Part of a small language model's weights.
Size: 16 layers, 6 heads of 128 (3 for keys and values).
Architecture: RMSNorm before each block, no biases in attention or MLP, normalized queries and keys.
Training: 780M tokens, 5952 steps.
Each number is 128 + 32 x the weight over its row's rms, rounded and kept within 0 to 255. Layers, rows and columns count from 0. The size above them is the row's rms in percent of the matrix's.

# layer 11 attention query, 768x768, rms 0.0974, rows 637-639,765-767, columns 384-479
size [111 104 106 100  99  99]
[[118 104  82 119 109 154 140 111 136 143 147 156 101 145 109 153 166 179 131 149  92 140 163 117 141 163 121 132 117 136 105  92 138 101 152 141 187 201 133 120 113 174 146 133 130 112 180 130 105 125 123  89  79 111 141 173 196 151 155 211 142 141 127 107 126 181 151 163 141 129  62 100 103 117  80 122 139  83 120 134 162 131 106 145 125 118 117  97 111 133  91  92  95 148 183 159]
 [130 140  52  85 182  68 135 106 174 171 129  77 109  75 185 120 137 134 147 120 121 127 143 125 135  97 119 166 189 171 105 170 125 118 108 151  90 173 133 120 126 144 154  85  88  94 139 169 122 124 162 112 147 137 123 132 145 110  90 105 155 130 153 145 125 144 139 127 115 160  80  81 152 109 133  97 127 114 119 145  97 209 179 128 144 150  47 152 154 155 144 144 182  70 172 155]
 [111 142 126 135 131  96 129 150 122  84 167 146 136 124  81 152 133 144 146 190 128  92 158 115 105 150  54 114 109 145 130 151 112  83 133 150 165  93 111 109  64 130  82 139 125 103 151  91 105 147 162 119 123 120 183 118 133 158 122 103 130 116 142  78 119 119 147 137 154 145 125 152 140 133 159 142 189 160 108 114 133 160  94 178 113 112 142 118 142  95 134 119 119 107 191 135]
 [111 126 139 171 104 129  94  83 144  67 137 160  45  88  94 112 141 106 109 129 160 203 164 165  81 144 144 102 118 117 132 183  89 136 178 132  82 138 209  95  90 105  59 121 132 124 125  87 122 174 157 133 173 103 128 101  75 142 168 159  75 114 168 144 112 160 142 166  66 129  98 120  92 134  90 163 110 188 111 121 114 107  79 152 123 151 108  48 126 143 168 119 142 126 124 172]
 [ 77 139  91 139 156 113 111 137 142 104 135 143 102 103 145 120 172 143 173  86 179 118 241 126 130 111 128 213  86 109 156 158  90 137 148 142 130 100  69 181  96 157 124 127 136 113 125  68 107 114 179  93  90 156 135 167 188 157  88 159 167 150  96 126 164 115 217 113 150 104 156 146 138 100 161 139 146 140 119 138  63 102 132 135  96 128  93 126 201 141 117 131 138 119 131 100]
 [117 123 133 119  73 125  71 119 119 110 160 155 145 138 130 136 175 161 114 189 102 129 155 110 193 134 130 147 135  98 148 106 155 134  99 193 139 140 128 126 132 136  96 145  89 190 142 113 129 130 116 107  68 149 147 184  81 126 162 139 105 186 135 104  84 157  71 131 153 146 193  98 189 104  78 164 144 160  69 192 175 112  94 139 146 118 145 143 140 175 169 150 133  77 153 167]]
# layer 11 attention key, 384x768, rms 0.0948, rows 381-383, columns 384-479
size [107 103 101]
[[132 116  76  67 165 128 159 105 118 165  91 178 167 172 136 107 139  67 151  67  83 142 125 147 137  50 134 159  99 177  96 142  67 125 150  94 115 159 111 125 107 136  97 133 119  94 159 137  93 142 123  62 132 100 146 155  99 131 155 129 118 107 102 137 163 146  79 156 123 157  89 116 145 126 120 118 102 157  63  96 104 116 150 133 170 154 103  76  79 124  62 124 103 124 118  85]
 [131 156 184 143 152  77 137  75 119 135 184 155  74 161 206 119 185 148 145 120  84 100  99 147 121 219  90  73 104 156  89 129 127 154 159 104 136  96 170 127 149 164 152  70 139 113 128 127 174 199 159  93 138 119 136  95 109 120 129 110 165 114 137 154  95 110 140 114 117 145 102 161 110 153  69 104 114 174 132 153 157 139 110 188 152 149 161 128  87 134 157 110 115 110  78 162]
 [119 102 129 175 144 151 159 191 132 123 123 129  77 113 149 117 153 113 154 141 186 118  95 116 138 152 133  87 168 136 110 134 163 168  69 155 104 152 173 145  81 113  97 153 162  78 141 119 102 101 119 118 123 188 113 159 107 136 151 146 133 120 118 199 165  80 178 139 151 141 159 117  87 183 106  70 131 129 128 133 117 131 161 114 131  78 129 111 115 140  95 151 156 160  94 116]]
# layer 11 attention value, 384x768, rms 0.104, rows 256-276, columns 384-479
size [ 94  91  92  89  91  88  86  88  89  86  85  86  89  87  88  97  87  93  92  90  87]
[[125  92  94  82  98 126 144 164 107 153 188 117 117 110  71 102 154 120  70 117  95  86 163 121 174 123 138 105 147 165 125 148  72 124 123 133 151 165 134 113 203  65  84 155 135 123  79 161  84 159 104  94 120  72 100 128 106 178 117 146 113 123 143 128 184 104 115 143  55 122 117 170 131  83 155 161 124 100 149 154  89  96  94 148 131 124  78 135 204 113  93 164  81 140 150 103]
 [188 110 161  98 163 115 141 145 122 150 126  76  76 159  97 129 141 149 167 126  97 122 113 103  77 113 168 121 113  68 133  94 174 130 106 104 104 129 125 136 102 112 112 116 134  98 137  68 172 147  83 112  83 113  59  87 104  90 102 129  77 184 145 128 132 107 124 116 164 140  86 176 108 182 142 163 169  97 140 105 130 112  71 161 113 186 119 142 136  43 144  83 163 111  85 204]
 [ 71 194 101 101 133 162 136 150 137 150 106  83  86  91 132  89  93 162 109 113 100 124 138 161 222 164  93  57 156 137 134 143 104 143 152 109 141  65 132 167 145 141 115 131 112 111 105  89 105 140 155  98  52 109  85  83 117 130 151 126 113 155 103  67 176 134 128 125 126 145 109 159 140 130 131 114 116  52 161 165 134 104 107 163 129 123 150 127 122 123 128  93  99 181 151 128]
 [176 136  91 176 219 137  94 100 134 118  75 124 136  93 109  83 119 125 191 112 126  78 103 141 140 138 145 100  83 138 185 116 101 107  94  77 142 130 145  56 150 123 157 126 177 154 165 157 188 177 185 146 157 122 131 103 142 177  74 148 143 117 142 126 157 136 107 163 135 122 170 161 140 129 144 129 131 163 154 148 127 162 111  92 163 180 116 185  78  80 130 135 133 141 179 174]
 [172 149 117 116 105 158 162  95 158 188 147  94 136 104 221 146 162 133 102 211 164 119 118 148  94  94 154  69 131 146 106 173 157 119 178 106 132 105 125 159 155 157  89 150 113 104 116 161 113 111 140 104  58 151 171 123 193 119 173 139 119 124  67 128 149 184 193  98 138 119  75 119 109 110 138 112 168  84 141 146  99 175 165 136  65 126 175 124 146 114 102 132 197  95 130 161]
 [110  96 100 119 135 150 172 117  91 127 210 145 157 145 117 115 106  97 172 208 127 125 147 162 116 131  69 136 119 157 158 114 123 124 100 117 110 120 144 140 105 144 175  87 134  72 140 113 119 115 149 118 112 158  93 146 124 133 158  98 182 114 153 102 154 156 150 118 104 156 136 114  50 116 175 114 146 126 104 110 105 128 170  85 145 108 155 143 122 150 198  53 109 151 150 130]
 [131 174 101 158 196 163 173 159 117 118 207 133 129 159 152 160  86 104 102 179 165 161 132 114 140 135 105 148 140 151 148 139 119 189  82 174 102  95 146 130  79 163 135 142 129 133 129 139 165 173 158 110 139 126  45 159 167 169 149 141  92  88 124 141  45 110 141 123 138 115 176 175  61 105 147 140 126  96 112 132 120  98  66 183 127 134 100 114  96 155 115 159  66 187 121 132]
 [148 176 133 183 134 127  97  39 184 127  95  37 155 123 130 121 115 168 154 128 180 131 173 151 134  91  89 207 106  68 138 130 129 109  82 121 125  94 133 142 173 165 140  75 173 131 101 119 113 131 157 115 132  99 106  57 120 183 116 159 161 141  78 121  88  82  91 113  96  91 118 137  63 147 124 161 142 168 126 135 174  49 149 142 213  96 105 152  92 109 155 195 121 170 139 137]
 [168 160  51 142 182 131 158 103 110 133  53 108 123 158 185 121  70 107  94 126 139  88  94 136 170 109 117 100 116 122  98 188 188 149 150 144 192  88 159 128 125 107  73 143 180 101  72 123  75  56 173  92 152 149 124 131 127 158 176 121 120 203  18  95 176 112 162 153 123 156 148 170 110 144 151  78 142 142 157 147 187 169 117 161 132 147 140 124 172 165 144 161 109  87 112 114]
 [118 154 131 135 142  88  77 161 155  57  89 111 147 120 136  94  93 116 189 149 107 163 155 131 115  94  57 181 148 147 178 172 172 142 157 113 202 113  94  91  83 126  88 112 114 125 110 135 114  78 165 131 117 180 144 116 144 114 151 138 136 139 192  98  86 145 104  96 133  90 135 146  73 133 107 136 101 100 113 142 122 162 142  83 113 138 214 120 112 155 160 104 103  58 125 117]
 [146 135 187 140 149 159 148 118 121 118 114  78  89  85 171  91 144 144 109 101  81 135 143 174 137  70 130 177  72 126 172 120  70  83 128 130 125  78 159 128 125 135 173  99  93  55 148  79  99 100 110 122 111 123  99 101  82 110  97 130  96  87 115  64 163 184 107  96 147 167 180  48  82 101 184 139 134 136 103 124 133 138 126 126 123 122 202 130 113 163 169  66 109 125 177 211]
 [141  98 191 122  82 105 140  95 147  88 126 152 110 120 130 172 113 151  86 110 125 131 150 125 199 157 128  63 131 172 131 133 175 105 128 115 112 203 127 141 113 124 128  68 117 122 173 117 114 166 187 155  81 126  82 143 119 135  82 147 159 142 106  91 140 110 199 122 160 152  93 102  75  89  84 127  97  92 109 140 114 146 157  83 114 148 101 137 120 104 139 178  97  95 121 158]
 [117 131 114 135 140 119 101  90 128 143 140 149 108 114 129  87 156 156 146 147 135  78 137 161 170  81  88  89  72 161  76 111  49 129 161  95 138 156 108 122  98  99 162 101 138 137 130 187 122  56 114 119 152 194  86 136 126 179 124  76 121 105 100 124 142 137 100 129 141  92  92 121 172 151 172 141 179 204 115  77 140  87 107  94 124 145 126 136  79 137 144  91 174  79 122  85]
 [105 131 103 131 160  80  84 171 138 167 188 100 125 141 120 112 101 141  56 109 165 162 122 105 126 116  90 122  95 138 125 110 133 124 171 161 126 137 150 115 155 115 106  99 114 144 160  96 152 160 126  69 156 146 160 156  83 106 155 131 132 146 157 110 116 155 178 109 149 109 147 148 158  77 140 154 128 135 123 242 127 110  97 146  93 131  79 163 139 109 154 100 125  59 113 139]
 [156 135 131  89 132 167 194  89  71 114 151  61 103 119  98 146 138  87 143  91 113 133 110 107 131 136 190  88 162 124 110 104 156 146  69 155 104  92 155 160 183 158 189 113 133  98 122 108 103 106 163  94 139 173 130 118 130 136  76 147 122 118  91 128 193 106 122 104 133 151  88 143 219 140 124 164 155 183  92 127  66  94 130  97 122  97  81 125 169 119 139 107 121 107 159  80]
 [128 154 146 129  76 100  96 183 117 159 112 159  97 161 131 186  94  90 159 114 124 115 112 138 100 148 108  99 140 102 145 157 161 154 128 124 115 167  99 108 125 146 132 137 123 100 119 168  89 154  78 142 163  93 160 108  77 147  75 143  84 126 147 144 141 189 105 136 174 113 129 138 126 111 129 135 175 135 208 106  90 147 108 154 160 124 154 166 253 137 141 142  97 134  96 137]
 [112 121 123 182 150 111 103  82 116 156 122 130 152  97 132 149 101 105 127  98 127 158 142 103 107 136 114 113 141  95 156 159 146 107 148 112 102 130 148  98 130 148 133 125 128  68 115 148  81 176 134  90 102 152 155 164 140 101  88 102 138 127  94  86 111 157 154 163 160 151 159 159 165 151 116 145  86 112 141 116 132 124 201 151 183 141 139 159 124 156 177 145  45 113 119 124]
 [141  78 157 141 101 111 150 153  77 114 105 167  26 101 127 180 112  88 153 123 178 171 116 103 173 141 118 125 140 116 169 112 154 154 108  85 131 147 158 181 132  96  91  95 129 131  65  77 121 149  72  83 143 117 118 173 131 137 153 137 183 155 101 136  96 146 216  92 116  73 117 152 139  99 128 149 125 133 123 198 100 166 114  74 106 172 166  83 100 139 188 112 136  91  91 127]
 [109  84 165 117 165 113 115 119 145 136 152  66 155 136 107 143 139 185 159 177 210  87 152 143  40 107 130 131 172 160 173 205  96 132 114 103 130  91 181 144 124 123  68 120 104 189 155 109 210  92  70 168  92 115 164  87 191  67 123 117 134 123  91 137 161 155 148 145 164 173 138 114  53 143 112  80 106  95  91  99 118 132 138  82 118 141 103 181 153 119 140 146 158 106 170 123]
 [188 183 116 177 135  95 113  91 118 107 115 225 131 185 101 138 172 146 138 131 117  88 114 120 149  94  92 145 103 126 184 129 172 172 138 180 125 126  62 107 161 153 107 141 127  89 125 147 168 112 174 124 123 175 124 147 101 119 118  86 139 162 107 164 167 155 118  79 124 139 117  88  97 110  97 131  97  86  60  94 102 109 191 113 110 117 153 169 151 167 146 175 127 113 138 145]
 [127 117 160  90 104 157 101 132 116 167 148  98 106  73  82 139 123 169 197 137 137  73 100 119 120 129 104  97 117 147 150  98 120 113 119 135 141 192 118 182 103 115  73 100 145 159 148 138 133 161  90 149 119 136 145  86 149 121 156  72 114 129 113  80 121  98  83 158 131 123 114 121  96 199 147 167 171 178 161 152 137 105 110 104  18 161 138 145 152 140 146 122 174  90 109 147]]
# layer 11 attention output (transposed), 768x768, rms 0.0952, rows 512-532,640-660, columns 384-479
size [ 99  95  99  96  93  98  92  92  92  97  95  96  97  93  93 100  95  98 100  95  97  95  93  90  92  94  88  90  90  95  90  86  88  92  89  89  93  93  91  90  90  92]
[[118  99  89 110 101 114  87  86 169 158  93 178 127 180 162 158 121  76 166 140 121 104  74 133 106  83 135 101 127 117  88 165 128 143 148 117 151 100 173 181 134 113  98 121 180 111 139 151 114 136 148 128 145 183 171 120 132 106 119 142 116  80  88 150 113 154 109  96 136 100 120 131  96  69 165  69 180 123  80 129 133 163 163 142 106 146 181 106  70 105 162 132 101  54 147 111]
 [ 89 181 111 135 136 147 164 121 157 104 144 180 140 156 171 154 133 131  78 126 118  83 120 136 105 126 129 152 143 145  94 191 118 160 115 151 154 151  78 103 103 123 162 138 116 100  98 135 142  98 102 152 142 132 106 146 101 162 130 151 194  80 122 151  82 116 137 134 102 138 119 108 134 105 106 131  84 146  96 167 222 193 162 122 171  83 162 110  63 184 103 172 129 195 164 105]
 [ 41  90 151 107 107  83 139 118 104 134 129  89 173 114 138 127 152 128 147 134 149 146 125 149  97  90 155 152 128 116 153 141  89 128 112 156 141  90 124 160 177 130 177 132  92 121 108  86 153 100 131 158 136 160 120 149 119  70 133  65 203 158  85 158 102  83 165  94  78 123 137 110 151 137 132 121 161  97  96  87 108 140 127 147 111  84  34  93 158 141  94 112 139 125 107 137]
 [136 103 111 124  64 110 110 165 138  78 112 169 123 179 150 164 151 140 134  77  95 104  89 123 158 139  96 114 143 107 140 109 163 137  73 164 134 109 152 158 133  87 105  71 147 110  90 135 118  82 141 150 135  55 125 126 128 134 130 135  96  97 103 156  99 177 126 186 137 137 130 112 131 105 101 104 189 115 151  67 163 117 152 115  79  65 150 129 114 176 142 137 178  80 130  34]
 [102 106 135 143 133 136 154 125  67 134 138 159 174 128  45  99 112 163 107  63 161 117  65 159 155 144 110 118  56 117 175  88 133  98 117  99  83 184 167 110 144 148  88 129 127 156 137 119 155 104 210 133 126 119 100 123 119  97 161 149 104 110 136  86 151 112 124  89 159 146 129 163  85 154 109 127 119 124 176 139 143  23 120 120 137 115 156 133  99 147 150 147 147 130 112 113]
 [140 119 118 156 118 103 160 177 107  62  97  99 133 121 101  82 139 130 170 116  79 160  98 120 141 130 110 187  80 145 114  82 124 111  68 177 173 100 126 135 111  89  87 105  90 142 127 106 127  93  91 141 140 113 103 124 115 124 102  97 108 135 112 137 123 122 117 194 190  60  78 123 167 176 140 133 178 113 178  94 141 158 124 139  72 110 106 147 164 194 121  75 101 170 173  94]
 [142  80 176 124 110 136 135 217  75 109 159 145 150 122 182 140 122 132 161 117 127 143  94 158 170 191 135 102 162 122 100 151 148 147  90 100 104 152 148 134 156  68 134 117 111 101  92 114 110 108 108  99 148 129 155 110  94 134 129 130 113 140  16 122 154 160  87 123  68 154  84 100 153 127 110  71 137 153  97 159 142 115 103 129 148 127 131 115 122  73 148  99 141 111 134 130]
 [108 129  66 117 178 135  88 155  75 139 118 131 136 175 135 191  71 153 103 189 143 120 181 102 120 174  86 120 117 145  77 182 179 148  88 146 121 150 128 121  60  89  87 163  39 128 169  77 175 112 117 107 102 169 148 117 141 132 171  75 175 106 146 125 149 159 146 189 158 124 133 125 161 101 120 123 153 111  62 133  96 145 120 149 113 129 158  60  71 110 124 127 117 133 126 162]
 [152  90 149 130 130 137 173 132 106 201 140 159 150 169 120 120 182 177 136 117 177 146 129 141 123 150 158  93 139  81  98  98  76 143 133  84 116 117  73  54 188 159 144 134  73 134 188 113 181 139 109 137  91  88 153  76 134  94  70 124 156 141 182 128 103 148 120 127 122 117 122  97 141 143  86 108 144 162 137 171 111  85 131 149 145 106 160 154 131 116 113 163 151 116 104 131]
 [131 174  48 106  92 149 135  74  77 157 127 141 150 139 179 134 152 128 110  30 117  73  51 141 151 140 146  80 197 121  94 163 103 163 167 175 121  99 109 101 113 100 113 118  95 125 103 174 156 181 131 181 209 100 150 105 135 111 147 118 158 145  96 100 207 139  85 187 129 192 105 138 130 139 175 134 149 136 135  69 160 156 128 142 195 120 133 156 187  87 181 134 126 172 128 145]
 [141 118 122 160 177 134 159 150 101 159 123 111 181 142 113 125 107 154 108 119 103 119 126 113 178 204 140 137 139  79 121 107 121 182  80 105 124 105 137 104  93 131 116 170 210 152 115 159 148  84 123 120 158 124 135 173 145 186 165 144 145 133 125  98 138 125  84 168 136 114 139 104 117 127 133 146 136 147 117 121 166  78 162 182 111 149 121 185 149  87 131 114 188  91 145 103]
 [ 60 131 140  68 148 182 143  74 102 188  92 134 132 165 138  87 163 181 127  72 121 132 146 120  61  59 122 105  81 102  83 117  63  96 148 126 109 136 122 148 153 142 107 186 105 157 113 115 132  93 152 118 179 169 118 139 133 154 112  90  87 173 131 139 129  64 125 125 142 173  83 125 158  72 161 142 129 157 132 144 102 136 151 120  78 104  70 174 148 140 166 110 108 144 118 149]
 [138 131 132 144 115 129 134 157  63  79 153 110 136 159 132 163 115 101 139 123 114 162 134  80 128 129 122 155 140  91 192 180 148 134 131 166 118 105 134 154 147 104 115 138 172 127  59 109 137 161  76 103 138  93 124 134 133 149 137 158 102  94 142 155 129 127  94 140 206 142 166 153 146 184 141 126 115  84 136 137 109 134 132 148 157 156 124 127 107 155  83 191  66  81 162 147]
 [119 177 108  69 110 118 106 141  96 137 119 122 140 119 153 137 129  99 100 126 111  96 171 182  77 103 111 143  85 139 130 193  50 118 128 135 135 181  75 107 155 143  66 154 159 104 119 137  48 175 175 188  95 122 136 134 172 127 117 117 121 164 133 116 110 155 115 127 130 187 125 109  77 126 120 131  74  93 139  78 139 139 197 125  57 172 154 126 159 151  95 178 176 148 148  92]
 [163 203 136 124 141  92 182 128 192 129 133 146 100 103 148 106 183 159 134 104 102 107 134 204 115 124 155 154 156 118 109 151 155 152 117 120  83 140 153 136  96  93 139 120  59  88 138 210 164 143  95 183 124 109  91 109  93 116 118 119  97  94  90 175  60  98 152 132 105 110 173 137 101  36 108 184 111  67 136  81 158 130  63 170 109 185 140 117 124 100 150  93 149 197 106 158]
 [125 152 121 145 143 111 105  73  96 130 114 111 175  91 173 127 169 140 146  86 120  83 119 158  93  57 194 110 110 161 103 140 103  82 138 174 155 104 103 217 145 132 160 112 120 121  99 140 131 124  97 142 109 139 106 147 145 183 131  78  87 117  99 123 138 126 144 150  89 121 101 169  97 130 126 164  84 128 125 128 197  99 117 108 123 166  83 178  49 144 151 114 135  94 113  84]
 [174 165 220  93 113 178 145 107 126 133 155  70  84  95 120 108 130 149  98 101  98 144 114 124 128 115  63 137 151 138 162 120 126 174 140 115 143 170 146 108 147 129 155 130 113 180 182 134 187  37 126 135  61 138  90 149 119 138 147 195 126 109 124 186 169  80 103 157  89  96 134 164 125 101 114 105 173 147 151 136 152  89 130 101 108 159 118 144 106 116 121  82 117 100 122  79]
 [121 199 116 111 176 111 143 107 116 142 116 105 164 169 106 133 165 157  57  55  94 118 111 178 122  94 149 164 124 146 106 136 121 141  86 116 160 129 130 128 110 166 116 103 134 112 115 116 128 132 191 180 149 112 121 158 140 139 118  62 142  73 141 132 149 175  96 175 124 197 126 134  98 100  96 156 102 142 101  84 131 176 162 156 131 129  79 109 126 124 122 168  90 156 149 131]
 [143 166 129 190 148 144  58 176 152 122  84 117  87 128 139 177 118 153 144 130 161  97 113 212 170 151  90 155  86 155  60 135 133 143 118 165 105 119 127 166 106 127 116 119 115 135  93 118 113 156 183 128 118 173  73 122 121 107 170 136 119 120  64  97  49 142 106  78  70 114  79 164 173 126 181 129 142  80 108 168 125 126  98 119 133 129  80  94 151  95 157 157 189 146 145 124]
 [ 97 108 141 157 129 136 132 118  89 153 165 114 129 115  90 146  53 115  59 190 161 131  81 149 113 191 152  89 112 151 135 159 118  71 147 100 192  95 153 118 108  88 113  90 126 142 123  93  72  82  81  95 181 107 104 107 194 191 121 149 131  66 165 128  88 146 166 163 166 128 170 103 107 173 158 113 105  90  81 161 174 115 136 132 154 176  98  57  88 181 112 161 114 140 186 147]
 [ 61 134 126 166 210  98 123 167 109 151 118  99 152 138 119 114 172  38 119 137 134 181 145 116 143 116  78 184 191 155 134 153 183 146  98 162 138  90 121  95 105 104 140 133 143 115 148 192  64 124 161 141  92 112 123 147  58  98 168 215  79 138 129 106 124 157 128 129 129  97 131 157 109 139 146  97 141  76 110  57 138 122 144 111 186 151 106  97 189  55 104 154 140 130 161 131]
 [154 136 102  97 132 142 135 116 117  96 145  79 115 162 108 114 117 178 146 169 114 196 139 124 128 136 134 126 130 126 158 174 151 155 178 101 129 203  98 124 106 162 129 144 111 158 152 163 134 131 121 110 155 113  96 164 135 113 121 140 144 128 143 197  83 166 118 120 184  82  81 148 112 153 142 173  71  88 154 112 110  79 122 131 175 145  80 152 131 155 210 102 100 147 144 128]
 [162 132 119  68 171 121 111 120 109 158 156 120 185 153 144 153 106  99 100 106 135 113 166 140 159 180 122 153 104 159 163 148 108 154 172 113 132 164 119 102 170  92 123 161 176 117 179 105 124 115 163 133 132 168 135 121 145 114 126 116 179 171 140 158 151 133  44 153 173  85 153 111  81 145  81 122 177 105 130  75 100 121  64 117  50 142 106 134 159 114 141 118 149  96 109 169]
 [171 119 129 142 135 120 133 185 191 132 177 151 109 210 100 150 123 153 109 165 105 163 135 103 167 123 150 121 141 166 120 154  83 103 156 152  97 120 145 104 161  66  90  96 114 139 138 190  75 123 136 158 140 159 129 161 121 147  86 120 102 102 161  87 118 175 123 147 189 100  91 180 118 155 110 152 138 132 134 154 120 125 162 159 118 133 134 119 139 117 173 152 121  56 166 164]
 [ 75  95 113 152 148 166 121 156 129 152 172 125 124 137  53  86 120 125 138 170 153  63 158 177  88 113 165 129 124 155 189 145 116  96 124 131 145  78 114 132 119 117 147 155 114 126 158 120 122  81 114  72 111 123 149 173 107 133  88 119 132 131 124 130  96  97 121  58 100 139 124 160  92 185 146 129 161 114 138 167 100 170 153  75  88 190 113 138 135 142  90 125  75 116 126 181]
 [ 61 105  85 151  94 162 110 160 190 134  93 116  79 182 112 126 206  85 101  80  59 154 158  80 109 110 111  93 128 120 126 120 133 207 116 132 174 123  76 149 123  40 118  85 151 147 146 120 124 107 108 150 137 145 130 116 176 111 156  85  86  93  89 130 120 143  99 175 169 116 117  97 151  89 134  73  97 151 121 141 107  99 120  94 141  81 145 112 121 146 123 104  78 114 103 128]
 [111  86 133  81 121 109 102 106 155 155 121 138 108 150 114 110  62 128  89 122 154 132 172 107 149 106 145 132 161  67 118 179 174 156 150 113  48 101 111 145 101 121  78  85 116 130 127 138 103  79 118 151  90  65 116 147 120 117  98 180 108 168 136 151 161 124  83 100  71 125 109 137 109 133 119 158 126 108  65 173 126 134 102 132 187 155 156 108 107  94 157 166 145  73 117 127]
 [ 99 146  84 105 149 116 103  60 132 141  95 119  76 112 100  89 139 145 132 144 121 142 146 143 135  99 145 138  98 159 162 104  90 104 159 123 123 102 141 175 118 154 136 136 122 135 104 140 136  48 157 100 125 118 116 103  79 156 174 160 152 218 120 133 109 110 152 108 208  78 141 189 154 171 148 162 137 144 129 169 112 193 163 127 147 125  99  62  99  88 160  97 113 101 161 123]
 [153  92 158 127 103 145 151 156 171  81 152  88 122 121 190 169 136 115 203 114 125 157 100 156 133 127 151 143  79 177  95 155 107  68 177 149 122 118 142 133 118 125 141 114 150 104 148 136 132 161 112 116 127 128  92 180 140  90  86 100 181 167 144 129 200 133 121  80  99 112  89 100 110 113 198  76 122 130 118 124 125 143 101 112 149 140 130 165 172 122 104 114 113 112  80 107]
 [135 142 128 128  89 136 131 141  86  82 152 110 140  82 123 156 147 191  52 174  65 168 181 121 102 124 106 113 104 139 124 102 138 147 133 118 151 124 150 181 102 105 144 173  62 149 102 141 135 149  86 111 159 163 152 149 106  99 154 137 109 128 141 147  77 151  96 135  99 102 107  96 134 122 135  96 113  59 161 174 139 119 175 144 144  79 130 114  77  90 148  95  89 179 141  93]
 [134  96 111 121 108 160 141 143 144 113 127 123  71 139 182 131 184 204 135 154 137 149 163 125 159 156  99  95 153 114 115 108  98 108 141  80 147 159 162 117 142 134 136 142 132 103 158  68 130 127 120 107  79 134  99 128 151 106 159 179  67 167  70 182 171 102 135 135  52 144  94 108  90 146  97  70  94 150  55 104 167  90  58 136  98 133 127 147 127 221 121 193 110 120  91 176]
 [181 136 116 100  53 115 162 132 146 159 104 117 138 174 141  96 132 150 144 161 119 156  60 158  63  91 153 165 125 140 107  73 107 138 168 125 186 166 180 149 177  95 148 125 145 163 119 113 115 117 150 115 116 113 128 173  87 135  73 115 143 131 114 139 117 140 147 122 127 119 135 107 104  73 116 134  62  81 171 138 105 134  93 145 137 121 147  58 137  67 160  95  97  87 110 129]
 [155  78 151 130 153 130 151 146 192  95 166 130 142 129 109 105 162 112 112 113 165 172 107  87 157 185  95 142 166  75 209 114  88 141 138 163 164  76 162 155 159  93 105 120 176 165 144 120  78 136  88  72 101 130 140 142 107 113 129 135 112 127 162 121 154 111 154 127  67 132 118 154 138 160 135 135 105  77 117  90 131  95  65 170 125 136 146  90 159 117 112  51 104 134  78 129]
 [143 113 134  75  82 132 135 137 152 146 111 152 104  81 175  97 101 136 130 164 141  79 165 130 113 174 145  82 128  89 101 108  87 186 205  91 119 104  99  97 135 142 124 112 149  68 187 119 105 101 170 172  87 132 135 111 107 120 178 124 129 178 148 120  88 113 152 101 150  78  98 132 123  62 111 118 113 119 167 116 106 111 170  79 133 107 171 192 127 117 181 125 109 136 152 159]
 [161 127 199 141 147  83 131  86 124 168 169 118  98 136 153 200 102 163 138 180 147  94  98 135  83 109 166 109 185 161 131 160 135 119 141 114 150 113 147 140 110  90 180 163 129 152 132 163 171 139 122 191 179 105 109 120 154 115 146  71 131 148 104 158 187  59 109 118 111 150 108 135 107 141  87 125  95 180  84 164 141 132 145 150 104 135 144 145  79 134 130 147 170 130 106 148]
 [116 120  48 155 132 105 134 101 165 140 134  91 130 109 138 164 128 132 111 129 162 134 135  97 208 136  76 131  89 161 157 139 145 121 149 182  84 150 111 131  89 134  45 157 153 116 171 150 181 128 136  82 139 136 148 159 143 158 137 143 146 113 169 113 137 138 135 126 126  78 112 156 144 142  93 105 121 105  82 125 146  94 169 113  91 134 110 114 130 130 134 162 163 177 172 148]
 [137 159 127 112  97 165 112 194 156  90 109 152 112 116 141  87  97 146 127  85 122 167 123 126 145 128 140  94  94 102 154  78 126 116 108 101 112 117  69  57 150  77 134  49 137 172 161 124 136 125 185  93 110 153 137 143 175 147 154 160 167 144 142 114  86 120 114 144 142  97 157 128 143 106 118  77 158 132 113 123  81 131 140  86  88 123  98 134 109  91 146 139 194 122 137 121]
 [144 136 145 123 134  26 167 138  78 161 151 184  90 204 132  71 107 108 165 117  85 138  83  65  98 177 144 114 157 124 121 138 174 187 156 101 124 162  61 141 202  59  96 171  89 172 184  88  87 118 129 148 124  91 122 101 144 136 125 128 115 106 215 131 150 145 131 103 188 120  93  61 121 125 141 135  95 148 157  96  58 145  99 150 165 163 131 155 145  66 124 222 119 143 116 127]
 [ 82 129 132 149 134 132 145  90 134 134 164 153  89 111 160  92  99 111 149 136 146 138  98 192 134 103 122 170 140  62  90 106 126  46 131 122  48 144 124 143 126 172 208 193 177 143 100 144 123 122 170 108 107 145  94 119 142  96 114 149 102 136 135 125 119 100 103 157 160 117  99 110 127 103 119  69 209 133  60 153 133 150 139 118 108 131 168 104 148 161 144 172 166 121 144 157]
 [ 92 126 124 124  92 114 206 139 127 184 137 156 214 170 116 104 198 106 130 112  84 116 105 120 137 140 154 143 137  98 117 114 120 140 100 123  80 123 126 110 115  87  85  89 149 160 122 121 130 134 155 108 103 126 124 141 132 139 123 163 155  75 139 126 185 113 124 120 173  98 160 130 100 141  92 130 111 111  95 129  92 146 117 127  98 108 229 167  92 135 114 185 151  99 154  94]
 [105 102 119  99  84 195 134 131 105 120 107 129 153 150 148 125 142 190 134 101 101 100 145 117 120 133  49 133  94 125  93 169 128 166 109 154  78 127 144 113 142  80 119 127 124 112 123 133 151 138  70 173 144 146 125 171 108  91 127 133  80 144  90  94 111 146 134 161  82 188 125 197 151 161 200 122 137 142 114 131 156 111 157 117 202 134 143 103 114 162 175 107 180 136 102 100]
 [166 157  91  76  87 197 155 115 150 131 121 111 105 125 118 143 111 123 133  53 164 104 122  97  99 122  56 146 107  74 182 120  58 121 108 100  47 147 147 118 136 128 106 144 171 155 158  88 170 137 164  41 142 147 167 170 131 129 137 141 143 178 152 166 108 112  65 133  86 147 101 135 161 110  92 105 113 115 163  89 121 133 118 168 110 107 103 137 120 160 131 104  93 129 119  79]]